config.toml
d_mlp = 1536
vocab_size = 8192
norm_eps = 1e-05
init_std_qkv = 0.0144
train_tokens = 933000000
steps = 3560
Each number is 128 + 32 x the weight over its row's rms, rounded and kept within 0 to 255. Layers, rows and columns count from 0. The size above them is the row's rms in percent of the matrix's.

# layer 2 MLP down (transposed), 1536x384, rms 0.149, rows 1162-1197, columns 0-95
size [ 88  83  99 104  97  96  94 106 105  95 100  93  88  92 100  84 119 104  96  85 101  90 116  99 103 119  94 101  99 118  91  96  98  88 107 110]
[[104  96 118 164 165 117 108 110  98 157 142  73 136 133 173 154 159 110 122 136 116 109 168 181 114 147 126  80 132 131  54 135 122  79  81 104 126 173 163 140 149 104 149 146 130 160 103 107  75 114 140  98  98 118 104  97 222 126 162 108 104 102  98 175 176 174 150 168 118  98 161  90 138 147 197  97 140 144  91 132 111 157  87  69 145  74 103  98 122 131 143  87 118 209 126 111]
 [155  77 148 109  69 115 147 168 176 149 100 152 172 160 133 120  96 145  87 139 112 126 161 181 131  92 143 140  85 139 108 112 101 115 145  89  97  67 119 147 123 120 160 125 117 129 118 171 158 113 110 158 165  95 116 154 172 129 132 119 114 180 106 171 141  85 117 150  80  87  94 147 131 138 112  72 159 138 123 123 166 132  94  84 149 165 146 125 189 161  95 161 132 156   1 136]
 [ 44  86 124 116 121 141 181 153 115 129 110  81 158 150 160  57 165 174 113 116 124 110 151 214 131 124 151 135 126 112 114  90 120 129 106 121  96 125 106 152  68 109  66 132 147  75 160 132  70 150 130  96 171 117 149 112 116 157 123 148 134 128 174 182 149 117 161  99 132 114  54 130 174 120 135 122  41 167  75  98 167 148 154 199 160 162 131 100 153 134 159  98 183 105 127 167]
 [143  97 105 113 156  98 170 109  57 159 176 118  86  90 141 131  72 115 134  81  84 163 102 124 126 153  61 163 135 126 114 120 145 118 112  57 134 131 127  82 120 150  91 124 129 110 112 103 102 154  63  83 131  64 111  99 108 110 110 131 114  98  85 122 137 166  86 147 132 111  74 194 112  89 184 216 111  54  94  76 153 190 113 130 174  89 176 133  85 133 133 208 104 146 151 142]
 [176 140  69 139 130 124 126 125 162 122 174 119 156 148 137  88 145 142 134 173 152  88 184 166 188 142 105  96  96 107  82 139  94 120 125 147 109 136 150 132 143 145 127 164 154 134 104 130 176 212 146 123  81 143  96 217 131  71 138 142  71 105  61 145 122 109 111 120 135 156 130 119 166 149 151 148 165  81 138  92  73 111  45 145 143 156 131  92  99  54 125 123 119 113 134  91]
 [178 147 100 108  91  79 148 106 129 127 146 117 125  70 111 109 119  83 113 142 168 139 111 105 121 116  67 104 103  90 166 182  96 137 118 168 143 140  83 105  95 136 195 113 135 167 162 147 114 134 155 146 170 165 113 117 157  88 143 131 117 122 112 140  85 103 153 147 135  91 154 201 134 147  71 109 202  98 146 133 167 145 163  88 113 141 103 130 202 159 176 186 126 141  70 131]
 [152 151 173 134 104 141 130 108 146 107 134 122 179 104  66 162 160  87 116 197 151 127 157 139 159 158  97 149 147 131 137 108  97 155 144 128 109 155 116 127 135 201 112 185 130  43 105 123 102 164 137 117 120 139 146 186 118 127 213 102 109  99 153 139 154 129 141 145  24 151 150 185 111 136 151 139 118  97 110 116  79 165 141 105 139 124  82  89  98  86 173 160 153  99 161  71]
 [119  72 161  95  66 150  94 125 127 147 195  70 136 128 119 167 105 158 123 118 158 173 130 120 110  85  73 113 198 111  70 187 160 135 110 134 164 150 125 116 129 129 126  45  74 127 175 122 164  33 126 119 116 132 136 118 169 102 140 112 129 128 131 122 108 185 191 138 132 107 126 130 209 110  75 171 142 121 111 133 123  89  62 175 102 131  70 172 109  97 183  99 152 133 117 110]
 [117 141 106  89 177 126  49 111  58 163 162 154 141 145 132 108 103 150 152 125 128 117 114 184 122 155 167  98 101 124 148 100  60 189 130  93  84 129 131 169 121 147 134 103 167  58 144 102 177 164  88 145 107  87 124  81  89 153 162 135 120  82 105 107 122  78 166  67 116 147 146 163 186 152 115 129 142 119 144 122 118 152 118 172 160 142 142  75  87 105 135 149 133  88 152 171]
 [ 96 138 136 135 103 139  72 142 120 127 134  40 134  93  91 155 124 147 191 128  62 107 151 150 137  75 174 156 115 113 117  97 132 113  83 172 171  98 146 199 125 142 164 142  85 166 112  65 138 157 123 107 189 122  79 139 107 147 111 141  93 147  72 115 150 170  92 134 110 165 148 129 151  78 214  69 140 125  98  88  83 118  58 178 162 138 156  97 143  96 165 108 193 168 127  87]
 [163 112 117 110  88  46  91  78 121 135 142 102  92 110  94 164 105 117 131 153 112  75 132 179  99 110 140 173 142 133 107 133 177 117 176 134 139 143 153 179  90 109  76 152 126 161 104  64 138 131 143  89  56 126 170 157 101 118 137 136 151 122 163  66 164 119 122 156 145 110 184  82 162 116 117  83  98 117 133 156 183 125 128 161 188  91  56 169 166 125 182 119 220 150 139 100]
 [140  81 132 113  94 111 198  65 140 179  87 108 108  75 100 109 122 147 126 220 153  89 179 108  90 138 136 178 118 109  93 103 172 162 133 168 173 103  74 112 109 134 181 171 119 106 108 143 136 149 163 152 147 166 129  98  96 149 141 155 159  95 130 151  87  86  73 143 140  93 117 107 113 187 168 118 140 128 117 118 174 114 127 119 139 178 119 132 125 156 141 191 131 128 146 147]
 [120 133 172 146  86 172 143  92 164  95  92 132 162 102 124 145 121 160 127 130 106 134 206 195 169 152 120  92 132 127 176  95 155 100 164 123 134 112  83  99  39 119 128 135 114  88 144 129 159 179 142 125 160 106 176 128 141  76  62 156 172 133 168 186 141 150 160 119 124 123  98  94 127 139 100 154 153 131  92 159 177 117 109 109 127 163 166 131 123  89  89 163 176 182  89 141]
 [188 149 141 157 126  61 136  81 173 110  94 144 154 121  89  98 126 149 135 103 198 153 133 100 125 165  58 193  73 155 129 139 151 110  83  74 167  89 161 157 162 118 148 126 165 147  86 132 119 124 139 149 133 117 128 172 123 147 140 104 110 113 125 126 141 148  91 151 141  97 120 161 163  78 155  87 134 144 116  85 100 148 136  69 135 202 114 151 116 136 183  95 110 166 122  91]
 [191 173 104 142 111 153 175 118 197 146  94 150 111  88 166 146 161  87 113 110 169 102  69  95 144 115 138 120 184 124 189 163 142 117 151 154 188 217 184 159  69 132 119 143  70 180  99 124 129  98 100 151 128 129 107 108 179 108 122  71  91  60  74 157 163  98 117 149  97  89 101 136 102 171 152 107 130 136 112 150 111 131 107  92  49 129 144 147 115 169 116 111 126  91 109  96]
 [ 55  85 144  66  77  93  90 116  98 129  70 169 137 146 161 181 126 163 161 131  95 108 156 107 108 144  79 140 101  66 137  95 131 126 165 110 118 189 118 115 180 124  79  73 152  76 136 177 148 131 110 141 130 110 143 114 166 174 140 174 118 129 148 154 171 154 135 118 109 121 151 152 138 125 171  73 133 176 154 158  92  84 128 158 142 124 179 111 109 117 145 144  66 121 103 141]
 [149 142  58 122 129 137 186 134 160 175  79 132 105 121 103 108 149 113 132 107 172 153 142 199 113 102 113 136 115 165 149 116 120  90 131 119 155 131 118 114  64 156 131 162 148  24 112 148  91 180 105 122 180 187  91 114  87 113 150 117  71 128 121 153  63 122 178 151 105 135  88 177 127 161  97 159 114  91 123 119 139  41  87  77  72 133 188 118 140 101 138 178 103  39  60 125]
 [112  98 102 118 160 146 138 112 144 130  99 143 149  91 104 162 136 118  69 130 111  90 153  97 145 147  79  58  87  95 131  97 102  90 153 120 141 154  94 137 163 129 106 133 152 145 163 202 119 127 165 136 109 124  80 187 106 195 165 116  95 103 154 149 155 138  96  60 114 136 131 107 106 168 102 150 123 158 139 159  97 106 145  80 149 134 150 138 144 118 136 142  68 111 131 152]
 [ 84 171 113  67 155 136 157 133 105 129 126 155 181 116 163 161 222 122 133 141 123 143 138 121 114 107 153 137  75  73 113 122 151 124 162  39 105 158  85  97 175 117 186 113 134 176 110 159 117  95 149  88 161 106 131 157 174 109  93 113 137 120 144 108  86 108 173 183 107 108 166  90 128 101 143  91 130 137 101 106  96  86 138 105  97 143 182 147 104 124 148 118  93 163 102 151]
 [114 109 156 107 143  97 173  66 163 110  97 153 165 216 108 126 114  94 120 123 133 146 118 137  92 143 113 150  96 122  55 195 141 122  99 140 130  96  90 195 152 127 194 123 169  95 100 122 178 109 120 188 113 149 104 124 153 115 130 154 142 136 176 111 142 140  73 150 194 130 154 129  48 170 124 171 138 143 151 144  73 182 128  76 125 135 125 110 182 152 139 173 109 119 126 166]
 [175 172 187 128 108  90  76 142  90 133 137 161 121  94 123 166 119 124 134 175 153 121 149 158  45 215 121 150 113 128 105 157 136 203 120 101 149 156 156 167  68 101 183 134 142 134 165 121  69 120 110 117 139 142 127 122 116 132 119 155 171  80 128 115 122 134 104 130 184 135 103 183 122 200 145 116 130 183 135 170 179 157  82  99 125 153 139 115 118 135 156  87  81 138  98 124]
 [ 99  76  73  74  74 142 127 178 135 150  67 134 176 150 140 102  88 134 119 140  86 102 176 149  80 103 169 160 205 104 116 137 139 132  29 146  93 131 115 159  86 131 138 139 133 119 140 115 110 155 161 141 151 177 128 137 188 136  61 118 174 137 104  96 111 131 132  92 105  69 153 163 108 143 167 161 135 116  91 159 164 127 109  90 132  70 175 143 125 122  91 116 145 121 110 108]
 [150 124 121 109 105 129 178  98 165 112  92 143  84 115  57 161 140 142 151 107 151 128  85 111 118 162 132 167 115 123 104 159 121  82 175  71 186 185 132  65  78 171  87 125 130 140 129  56 211 142 172  81  92 143 150 110  71 145 143 191 100  97 106 117  93 131 103 143 136 111 160  96 128 134 160 102 103 153 162 130 104 142 142 145 147 103  86 131 151 116 125 107 155 144 165 169]
 [144 115 126 122 168 126 134  87  82 152 158  97 127 124 103 105 115 133 166 124 114 167 144 133 146  88  85  81  89 148 145 169 121 112  96 136 134 125 115 152 127 115 209 123 111  84 105 156 140 146 112 142 153 133  74 171 100 185 113 115 136 146 224 152 175  56  60 144 129  82 179 147 162 118 114 143 121 105  84 185 166 150 133 109 116 150 122 183 114 109  98 102 121 126 110 197]
 [160 149 140 108  85 140 141 168 116 108 126 154 129  90 146 104 113 119  93  75 100 126  73 171 188 167 123  76 175  76 109 125 102  96 143 107  44 139 105 158 165  99 146  36 100 161 162  65 105 121 189  63 155  70 139  74 111 114 134 140 101 147 103 223 126 141 108  97 163 158 139 100 159 123 116  81  92 149  54 105 130 149 192 166 108 128 104 135 141 118 127  82 187  76 204 131]
 [ 70  79  70 133 115 176 174 135  91 134 137 123 146 159  99  55  90 103 121  38  72 115  97 141 214  98  69 141 173 107 135 133 116 144 153  92 101 134 144 100 193 125 147 105 107 150 153 218 188 203  81 166 129  79 165 134 141 144 110 197  95 187 190  71 123 136 113 149 172 132 152 146 140  43 140  65 119 111 104  96 151  89 116 137 120 126  79 132  83 167 131 112  93 117 111 138]
 [122 152 131 166 153 111  75 142  73 115 118 108 132 119 130 198  91 210 138 169 139 166 111 133 114 121 104 122 124 156 143 120 120 108  77  74  79 132 119 177 140  94  63 161  99 163 115 150 131 111 121 102 165  90 107 135 102 176 149 189 105 110 158 153 167 141 175 100 147 124 159  99 134 140  85  78 135 116 112 129 180  61 198 127 107 140 118 137 124 130 118 150 147 108  66 147]
 [ 76 115 175 106 122 139 159  94 132  68 129 111  83 129  96 179 110 180 166 118 110 146 165 137  86  97 116  74 140 133 164 117 134 115 111 168 122 178 143 143 179 141 151 161 160 114 110 133 111  99 106 115  73 162 108 125 105 147 162 166 119  79  90 155 171 156 121 122 116 130 136 136 153 131 164 154  98  72 202  98 122 102 140 105 160 126 109 137 118  99 166 178 154 158 128 149]
 [170 174 181 219 147 116 120 168 143 141  71 112 100 124 102 112  83 125 110  91 131  98 168 100 113 129  73 113 177 117  77 115 159 180 128 146 136 171  86 169 109 195 147 145 111 168 149 152 133 141  80 139 105 139 129  93 189  95 119 129 121  90 201 170 179 101 112  70  83 117 165 130 115  98  93  97 119 163 115 135 108  62 117 159 144 127 189 156 122 103  99 100 122  70 178 200]
 [140 111 112 125  97  95  83  28 112 155  98  92 174 163 126 168 126 113 149 153  79 162 147 170 148 209  84 190 139 102 132 116  62 153 130 158 140 147 102 104  98  81  88 195  96 124 147 114 146 159 153 123  98 138  54 152 134 139 120 128 114 138 110 116 102 100 104 150 104 127 145 117 172 183 112 190 110 143 187 116 150  77 149 119 166 126 121 136 154 114  89 137 117 117 121 112]
 [146 133 129 101  44 194 113 106 139 110 130 168 129 137 135 120  59  81 151  67 133 136 120  95 147 109 153 103 133 166 119  70  52 103 103 142 141 127 117  62 142  88 138 108 130 113 141 193 153 184 102  87 129 124 134  86 136  89  73 112 129 152 153 139 102 131 141 157 151 140 154 129  16 114 107 185 137  88 150 114 147  88  92  69 106 122 107 170  88 118 134 168  69 108 166 154]
 [108 124  51 118 156 140 120 181  87 135 116 123 113 158 132 103 136  97 127 164 120 146 125 140 148 133  73 214 119 115 132 113 131 129 104 119 122  93 164 160 124 146 155 188  75 126 127 122 129 138 136 151 135 167 129 151 116 115 150 156 174 176 160  88 161 162 118  94 187 157 162 137 135 120 145 144 137 174 121  81 130 119 153  99 183 112  96 137 164 165  58  88 119 138  87 140]
 [ 78 165 131 113  93  96 139 169  68 147 149 134 144  67  62 102  82 129 139  76 125 113 130  78  95 115 124 131 151  95 164 140  89 162 156 159 124 148 133 125 144 168 102 146 147 119 142 133 126 193 119 170 134  75 106 122 140 128 168 131  85 126 117  84 136 139 142 127 218  89 131 103 106 137  80 109 136 147 174 106 160 142 148 178 133  95 142 138 163  89 162  69 162  67 191 140]
 [133 148 109 166  90 166 154 135  98 124 169 102 106 118 123 142 132 181 122 145  94 126 176 134 106 151 143 204  74 167 186 166 163 196 123 126  97 187  97 114 107 134 111 116 112 142 140  72 137 161 125  85 108 119  64  61 101 113  91 161 134 123 171  90 129 158 135  81 179 153 111 136 119 162 181 145  99 169 112 189  90 100 177 203 160 123  90 132  91  71 126 138 128 200 133 173]
 [159 185 176 153 167 117 141 131 176 118 167 194 136  83  90 135  53 138 123  95 128 117 152 144 119 123 130 170  75 178 114 123 129 161 120 133 139 194 122 116 185 112 182 147 193  21 134 141 151  66 158 147 124 106 156 164 135 165 144 159 135 130 107 216 135 135 179 119 125 163 135 178 160  58 184  75 107 131 121 145 152 108  37 127 136 126 100 138 144  58 128 113 114 142  98 142]
 [ 98 109 127 136 143  84 121 116  53 128  96 131 135 150  99 161 167  99 126 110 118 149 128 161 174 114 162  90  72 116 127 110 145  94 126  69 100 103 115 131 142 105 149 108  40 135 165 140  77  95 134 128 145 140 140 122  61 148  95 114  85 101 131 137 148 185  93 197 139 111  88 141 147 118 132 146 131 159 138  77 121 144 137 144 102 141 139 137 154 151  84 195 126 100  58 129]]
# layer 2 MLP up, 1536x384, rms 0.186, rows 1163-1198, columns 0-95
size [ 84 100 102  96  98  94  95  96  95 100  99  92  88  85  91 108 106  96  94 114 105 106  98 104 109  92 105 113 110  92  97  97  93  92 112 112]
[[101 108 111 150 192 172 117 166 131 131 142 113 121 152 134 124 107 147 154 102  78 113 211 147 180 109 125 148  93 118 136 163  87 122  94  94 141 124  86 112 133 180 112  56 130 112 103 139 159 180  80 127 113 143 192  95 157 146 110 157 101 142 137  49  87  79  91  70 160 120 113 146 117 108 177 138 120 164 147  82  72 129 181 176 162 121 113 121 122 139 195 110 145 121 172 118]
 [ 60  95 103 139 132 112 174  59 167  82  84  97 135 158 148 122 106 133 112 140 147 130 117 138 122 217 187 184 107 120 115 128 132 110 118 145 147 127 182  66 111 135  84 105  74 111 160 114 107 188  66  80 154  70 189 170  87  97 103 169  73 114 196  95 115  92 167 142 143 133  83 140 189 162 154 185  92 162 101 133 147 200 150 164 137 144 168 102 128 162 148  41 182 137 101 114]
 [138 179 161 120 135 172 150 119 149 113  99 166 148 108 132 180  76  96 164 156  59 156  78 129 195 172 107 102 197 142 194 131 121 163 122 128  67  96 171 128 159 135 128 108 117  65 144 136 181 127  83  95 144  87 197 173 125 117 111 101 116 131 129 161 131 151 132 108 147 140  87 119 160 147 122 112  79  73 143 123 141 108  80 188 123 112 145 151  99 127 137 170  83 167 121 164]
 [ 79 110 123 120 118 133 135 100 158 116 124 109 104 141 134 155 132 122 128  91 152 140 140 118  95 126  95 131 130 198 105 107 139 169 138  99 179  83 119 130  68 114 129 124  97 167 112 141 113 104 153 107 142  66  83 101 123 154  85 119 108 124 132  99 122 117 134 201  65 127 179 141  59 146 115 128  86  60 135 126 176 142 173 135 119  76 154 101 137 133 144 151  80 104 115 127]
 [105 185 112 152 164 102 128 164 127  53  77  58 128 216 132 148  67 110 134 153 141 177 101  81 118 134 170 122 102 119 168 152 126 138 147 176 179  79 121  78 127 178 125 121 118 149 135 134 163  87 196 162 150 138  78 163 105 155 116 127 121 138 130 130 124 115 150 147 131 153  83  89 114 157  89 142 117 185 174 160 121 167 181  91 150 104  78 136 154 181 148  92 159 180 115 170]
 [ 85 100 133 118 168  92 158  71 101 142 147 145 136 184 145 124 121 150 137 112 101 100 176 143 145 136 163 173 121 106 150 148 147 125 132 101 128 148  92 147 172  98 113  91 141  64 167 102 101 127 176 147 148 131  98  85 184 133 122  91  99  84 154 107  74  87  86 135 120 128 202 142 180  58 134 110 136 127 154 123 130  73 135 144 121  57 143  80 133 124  96  53  98 160 115 128]
 [146  92 135 154 101 132 112  92  98  96 103 137 141  70  95 120 148 164 129 116 111 101 159 123 116  82 103 141 105 136 185 159 125 133 137 140 140 116 113  91 196 116 125 116  65 152 129 121 149 104 104 113 179 114 167 124  93 118 121 143 188 121  68 151 113 140 145 104 160 150 137 154 169  72  88 132 108 102 151  84 207 179 147 168 105  59 182 121 147 127 112 184 131  83 134 173]
 [175 105 123 108 187 183 144  77 163 172 137 135 152 158 156 186 144 129 130 143 131 136 107 108 181  97 157 119 119  45 156 158  89 237 161  78 103 155  75 149 120 133 115  94 133  65 130  67  89 143 130 121 100 129 129 159 135 103 173 142 162 128 126 103 136  64 182 135  82 159 130 130 134 164 108 189 153 148 145 140  87 124 141  43 116 192  98 112 107 139 146 176 115 116  84 148]
 [201 144 134 143  90 105 146 100 123 147  98 133 115 163 153 124 137 142 120  88 148  93 135 121 130 109 152 153 130 133 142 118  54 156 148 146 213 171 183 197  64  54  93 111  79 103 119 132  90 156 201 131 109 111  94 108  58  88 114 162 137 158 135 137 121 112 163 111 131 146 142 164 124 126 157 189 114 219 152 138 127 155 128 143 116  53 211 101 138  90 152 158 153 113 124 134]
 [121 102 135 156  95 127 140 124  97 139 107 132 171  77 132 103 125 177 151 113 107 105 155  71  96  68 122 127 137 139 164 145 151 119 125 173 157 171  58 134 155  86 133 100 174 153 157 143 125 166 128 140 124 132  98 129  48 144 125  51 143 115 133 156 125 110  95 152 120 163 123 125 125 151 154 152  88 137  92 138  69 172  92 113 104 137 127 122 164  98 158 122 125 102  72 127]
 [103  77 105 138 183 150 123  86 174 167 143 149 167 108 110 132 184 103  92  57 101 152 151 131 147 145 163 124 145 148  98 148  56 148 114 188 180 103 133 151 116 136  91 150 129  99  69 121 105 122  47 102 121 162 181 120 164 186  82 148 161 157 146 126 128 157 126 117  23 167 102 106 127 167 155 122 108 123 136 130 160 165 131  95  74 154 125 104 154 126 151 173 105 156 133 186]
 [108  50 137  90 133  55 164 138 193 136 114  98 116 152 165 126 122 109 102 114  83 159 160  77  85 125 158 105 175 140  58  34  84  79 121 181 135 147 110 118 119 213  92 145  84 132 130  62 105 165 111  93  93  94 158 152 142 136 107 172 123 158 154 111 104 110 119 153 102 158  73 135 202 106  79 134  85 123 111 154 133 110 109 108 122 150 125  94  95 112 189 113 140 195  73 164]
 [167 116 121 113 126 126 158 102  45 130 122 125 147 192 152 153 139 143 160 128 133  75 145 108 159  73 151  80 182 171 123 140 147 156 132 105 160 146  97 109  86 139 121 121  70  72 138 160 108 157  99 129  99  84 111  92 152 120  82  77 163 122 170 117 110 135 121 146 141 156  88 103  95  64 122 131 138 117  74 224 127 196 190  98 137 140  88 126 114 160 166 166 164 114 177 138]
 [150  91 102 140 143 119 157 117 170  77 142 130 148  88  87 123  86 134 123 134 118 135 112  98 112 142 143 156 125 118 130 118 100 145 127 121  95 128 128 168 133 133 113 124 151  62 183 129 132 120 131  82  77 137  98 169 110 185 140 123 140 106 127  93 132 146 169 150 119 184 115 132 122 128 143 191 129  93  90 181 184 146 140 105 139  89 172 137 101 207 142 151 113 171 117 130]
 [133 161 114  93 100 126 100 103 107 186 146 124 123 106 122  98 114 122 151 121 103 138 111  88 146 113 100 141 172 152 103  79  81 160  97  94 110 144  80 146 124 127 111 143  95 103  97  91 169 147 147 147 127 126 122 134 121 169 113  87 131 100 177 139 139 124 167 180 170 119  85 160 152 126 160 145 122 127 161 136 149 224 168 170 148  44 150 125 173 130 102 141 134 128 135  79]
 [107 172 149 161 127 123  71 129 132 177  45  75  91 116 153 162  86  64 102 169  96 143 137 160  96 128 166 104 189 154 103 141 125  99 138 180 155 114 175  83 129 111 131 111 131  62  76 111 132 116 165 135 107 104 143 135 197 105 129  86 111 136  98  90 106 149 151 120 107 151  67 126 110 151 109 194 156 134 145 146 151 101 155  97 112 129 103 112 144 123  99 171 110 128  70 125]
 [110  91 156 141 123 116 176 213 104 142 178 161 133  95  94  77 142 139 179 152 114 128 120 109  96 134 177 136 106 106 175 143 142 113 182 176  90 132 146  90 158 179 174 129  85 111 148  68  57 131 131 128 143  98 133 112  93  68 132 155 149 160 138  93 126 130 141 133 149  67 107 127 137 189 133 138 113  81 137 149  94 103 165  92 107 147 141  94 156  68 139 120 125 137  98 147]
 [129 182  37 110 150 124 137 114 105 125 108 130 110 147 133 174 123 144  51 107  81 112  94 144  97 218 160 127 149 119 120  81 178 106 110 145 147 168 149 171 153 164  76 141 150 145 118 106  97 148 147 173 131 137 121 112 145 112 155 118 147 141  88 105  99  68  99 134  94 117 151 137 120 131 110 111 140  60 206 167 136 175 160 104 132 166 102 134 113 104 201 154 140 169 192 100]
 [ 80 125 165 107 172 132 113 189  97 124  74 142 137 124  89 117 145 103 146 150 162 166 163 129 181 113  90  99 123 176 109 154 154 156 162 122 124 204 142  69 162 166 155 102  96 135 181 158  79 174 135 133  82 178  99  94 132 167  99 101 163 150  96  97 116 122 146 120 118 135 114 143 147  85 130 105 133  68 121 163 116 109  64 112 162 125 110 133 126 165 154 116 158 149  82 137]
 [110  84 107 106 153  88 134  95 152 110 111 144 150 137 170 116  73 137 153  98  96  73  50 126 107 138 152 150 132 166 112  27 154 127 132 107 133 116 140 126 127 181 205 103 117 136 175 138 115 178 133  84 140  70 123 132 162 152 147 129  74 130  46  91 139 106  94 170 141 172 114 122  92  94 209 118  72 161 158 115  54 103 127 189  81  77 145 150 184 123 128 107 124 147 126 177]
 [164 146 106 159 156 149 157 155 190 144 114 109 176 112 117 110 135 141 137 200 148 205  92 115 183 129 166 131 113 170  99 111 132 134 160 183 182 119  73 149 112 115 126 158 123 152 120 109  73 170 115 136 150 100 119 152 135 137  87  89 122 140 115  68 156 114 141 136  74 125 205 139 108 177 177  96 115 141 110  92 152 128  95 165 185  67 131 136 159 145 140 140 114 134 114 147]
 [139 115 119  91  98 101 122 117  93 180 161 120  88 113 139 120 152 139  86 144 136 159 177 124  85 144  79 140 112 144 171 152 190 129 124 103  74 110 140 182 140  94 110 101 127 136  82 142 204 114  86 131  99 101 159 158 131 123 173 123 149 184 146 104 134 126 142 127 152 126 119  38 105 118 138  95 103 166 121 139 104 140 127 149 103 115 151  87 113 108 117 142 103 163 216  79]
 [159 129  83 240 109 150 182 132  91 159  52 125 158 151 103 141 131 143 114  73 137 120  82 127 122 169 161 154 124 170 161 141 146 160 132  81 104 137 178 162 132 132 103 115 188 134 186 120  78 136 128  76 123 116 153 132 145 119 124 195 153 129 110 136 138 177 130 133 113  96  93 140 124 155 170 146 181 117 152  96 178  79  83 141 129 135 123 109 116  79 112 148  99 123 124 104]
 [ 84  70 167 153  85 107 130 169 103 120  86 141 153 109 116 102 153 125 142 140 103 171  87 151 205 118 129 186 157  99 165  88 171 115 139 133 102  81 175 133 150 118 136  89 105 154 103 130  84  75 121  86 157  60 171 133  90 161 115 130 122 152 153  67 146  96 117 142  74 166 128 108 143 189 107 102 125 126 147  85 118 192 157 112 144 144 174  90  74  72 127 127 156 109 132 173]
 [145 124  89 165 144 158 170 146 171 153  54 137 168 121 140  74 145 104 183 110  79 108 168 141 160 144  98 146 160 122 138 163 116  86 111 108 149  97 127  93  89 120 157 136 121  89 156  82 175 143 159  97 118 178 108 115 155  65  73  87 140 108 206  97  71 149 145 141 144 197 123 140 160 114 116 127 117 119 145 151 114 119 120  79  71 128 254 138 121 128 123 129 147 128 129 176]
 [ 55  99 132  85 113 140 156 119 151 103 136 136 141 131 151 113 115 122 129 134 105 155 126 156 106 113  87 110 124  53 110 154 177 132 124 161 120 146 120 166 108 136  95  83 166 107 129 152  83 108 121 171 121 144 130 111  84 109 120 100 120 142 116 134 155 129  75 134 144  87 172 180  52  44 108  93 142 126 145 109 108 187  96 116 189 143 112 116 123 174 149 120  86 105 170 152]
 [140 105 153 136  32  80  88 101 112 105  83 158 141  42 120 136 126 199  89 157 126 106  90 189  97  58 121 182 147 149 136 136 153 102 150 178 139 125 127 117 121 121 128 154 128  88 101  73 115  86 128 132 177  87 133 147  96 105 109 154 130 149 104  70 149 144 120 137  83  98 117 131 144 196 137  79 157 111 154 155 137 196 183 142  93 135  64  79  89 159 114 140 108 117 125 137]
 [177 115  59 160  89 176 120 129 188 100 157 157  94 108 100  91  89 133 142 117  89  87  49 129 124 104  56  73 106 137 162 184 182 154 195  90 157 154 104 118 160 132 171 120  44 120  78  97 112 146 157 164 111 127 135 173 144 147  88  98 122 168 108 178 150  42 139 195 130 139 116 107 105 127 122 105 100 129 134 145 117 118 118  96 147  70 188 142 156 119 102 113 119 146 183 187]
 [139  90  99 108 139 111 168  89 177 115 165 119  82 111 118 182  75 141 174 110 136 135 125 172 175 105  81 164 159 133 164 127 167 136 159 134 165  71 101 121 123 168 119 148 172 137 129 102 105 166 161 121 123 149 106 122 100 179 127 119  56 192  91 125 102 136 147 171 101 184 135  53 151 150 162 184  92 166 172 115 122 137 149 136 111 133 124 133 131 135  76  91  76 153 137 119]
 [111 173 140 107 142 156 103  58 148 158 143 125 114 153  79 109 123 156 178 127 131 140  84  60 129  93 175  97 111  89 171 153 133 138 128 104 124 177 187 131 160 166 119 166  88 144 132 134  97 119 147 118 105 100 150  90 151 106 101 114 121 125 141 111 141 132 147 135 167 209 127 166 151  81 114 143 141 148 193 166 152 110 139 123  79 148 156 164 154 118 136 148 149 123 103 202]
 [158 108  45  99 120 115 150 117  69 132 106 146 106 118 105 114 122 114 127  68 123 124 136 103  95  92 118 100 129  91 138 144 161  50 107 144  93 136  97  65 178 144 130 120 110 177 133 170 159 114 115 110 114 149 114 114 140 131 153  70 115 125 119 102  98 112 149  81 131  94 101 113 138 122 186 121  93 126  84 146 100 113  99 137  93 150 108 125 112 123  92 163 124 168 221 115]
 [151 103 139  94 157 139 157 156 144 139 113 180 142 186  95  99 129 152  98  95 215 160 171 191  84  83 166 162 141 124 143 144 105 172 136 118 104 166 166 126 107 145 113 220 169 184 140 141 132  96 133 127  80 119  81 128 142 133  83 152 171 161 211 118 130 149 121 205 142 113 133 132  99 110 125 114 126 128 151 141 196 175  98  95 114  77 141 150 162  92 139  96 107 141  82 170]
 [ 89 124 151 167 165 125 185 137 129 130 102 140  51 137  82 152 141  77  97 130 142 140 130 128  79 124 128  95  98 105 128  85 144  77  99 155 125  58 201 205 163 129 147 111 120 106 103 104 143 148  60 136 122 120 144 142  57  87 147 157 130 111 158 116 135 143 101 131  87 115 137 151  63  92 151 169 111  88 143 124 130 147 114 134 100 127  97  87 137  99  92 122 141  92 151 158]
 [151 143 128 170 129 133 101 132 123  59 161 140  95 118 152 147 124 189  90 215 111 153 106 149 199  62 197 159 113 126 181 142 115 141 126 102 151 169 123 107 156  67 125  98 129 150 115 127 122 110 127 111  85  93 154 141 113 108 133 108 197 150 156 134  83  72 177 107 130 113 130  94 177  90 124 164 116 167 156  71 222 116 117 130 158 150  94 120 142 164 149  85 131 188 143 144]
 [118 133 164 132 103 162 135 112 136  78 128 145 120 127  62 138 119 153 122 104  67  85  99 196  81 118 154 158  84 178 170 130 176 108 165  85 158 105 151 112 122 169 154 121  98  89 159 172 122 138 186 148 130 129 125 125 101 163 145 151 153 118 154 151 114 102 125 115 109 164 180  90  97 104 146 143  78 150 141 169 100 105 125  67 120 164 132 169 124 142  87 187 157 105  74 138]
 [121 187 154 170 148 118 151 101 164 130 120 123 117  53 155 123 109 131 200  90  89 169  64 215  65 186 122 127 170 134 117 139 166 147  92 150 124 144 109  76  45 122 156  49  65 119 128 136 108 125 157 119 109 147 111 152  91 100 129 122 144 141 182  55 162 155 105 141  99 104 165 111 156 126  73 193 117 132 108 146 188 157 128 159 152  78 195 151 125 116 119  84  79  94 130 138]]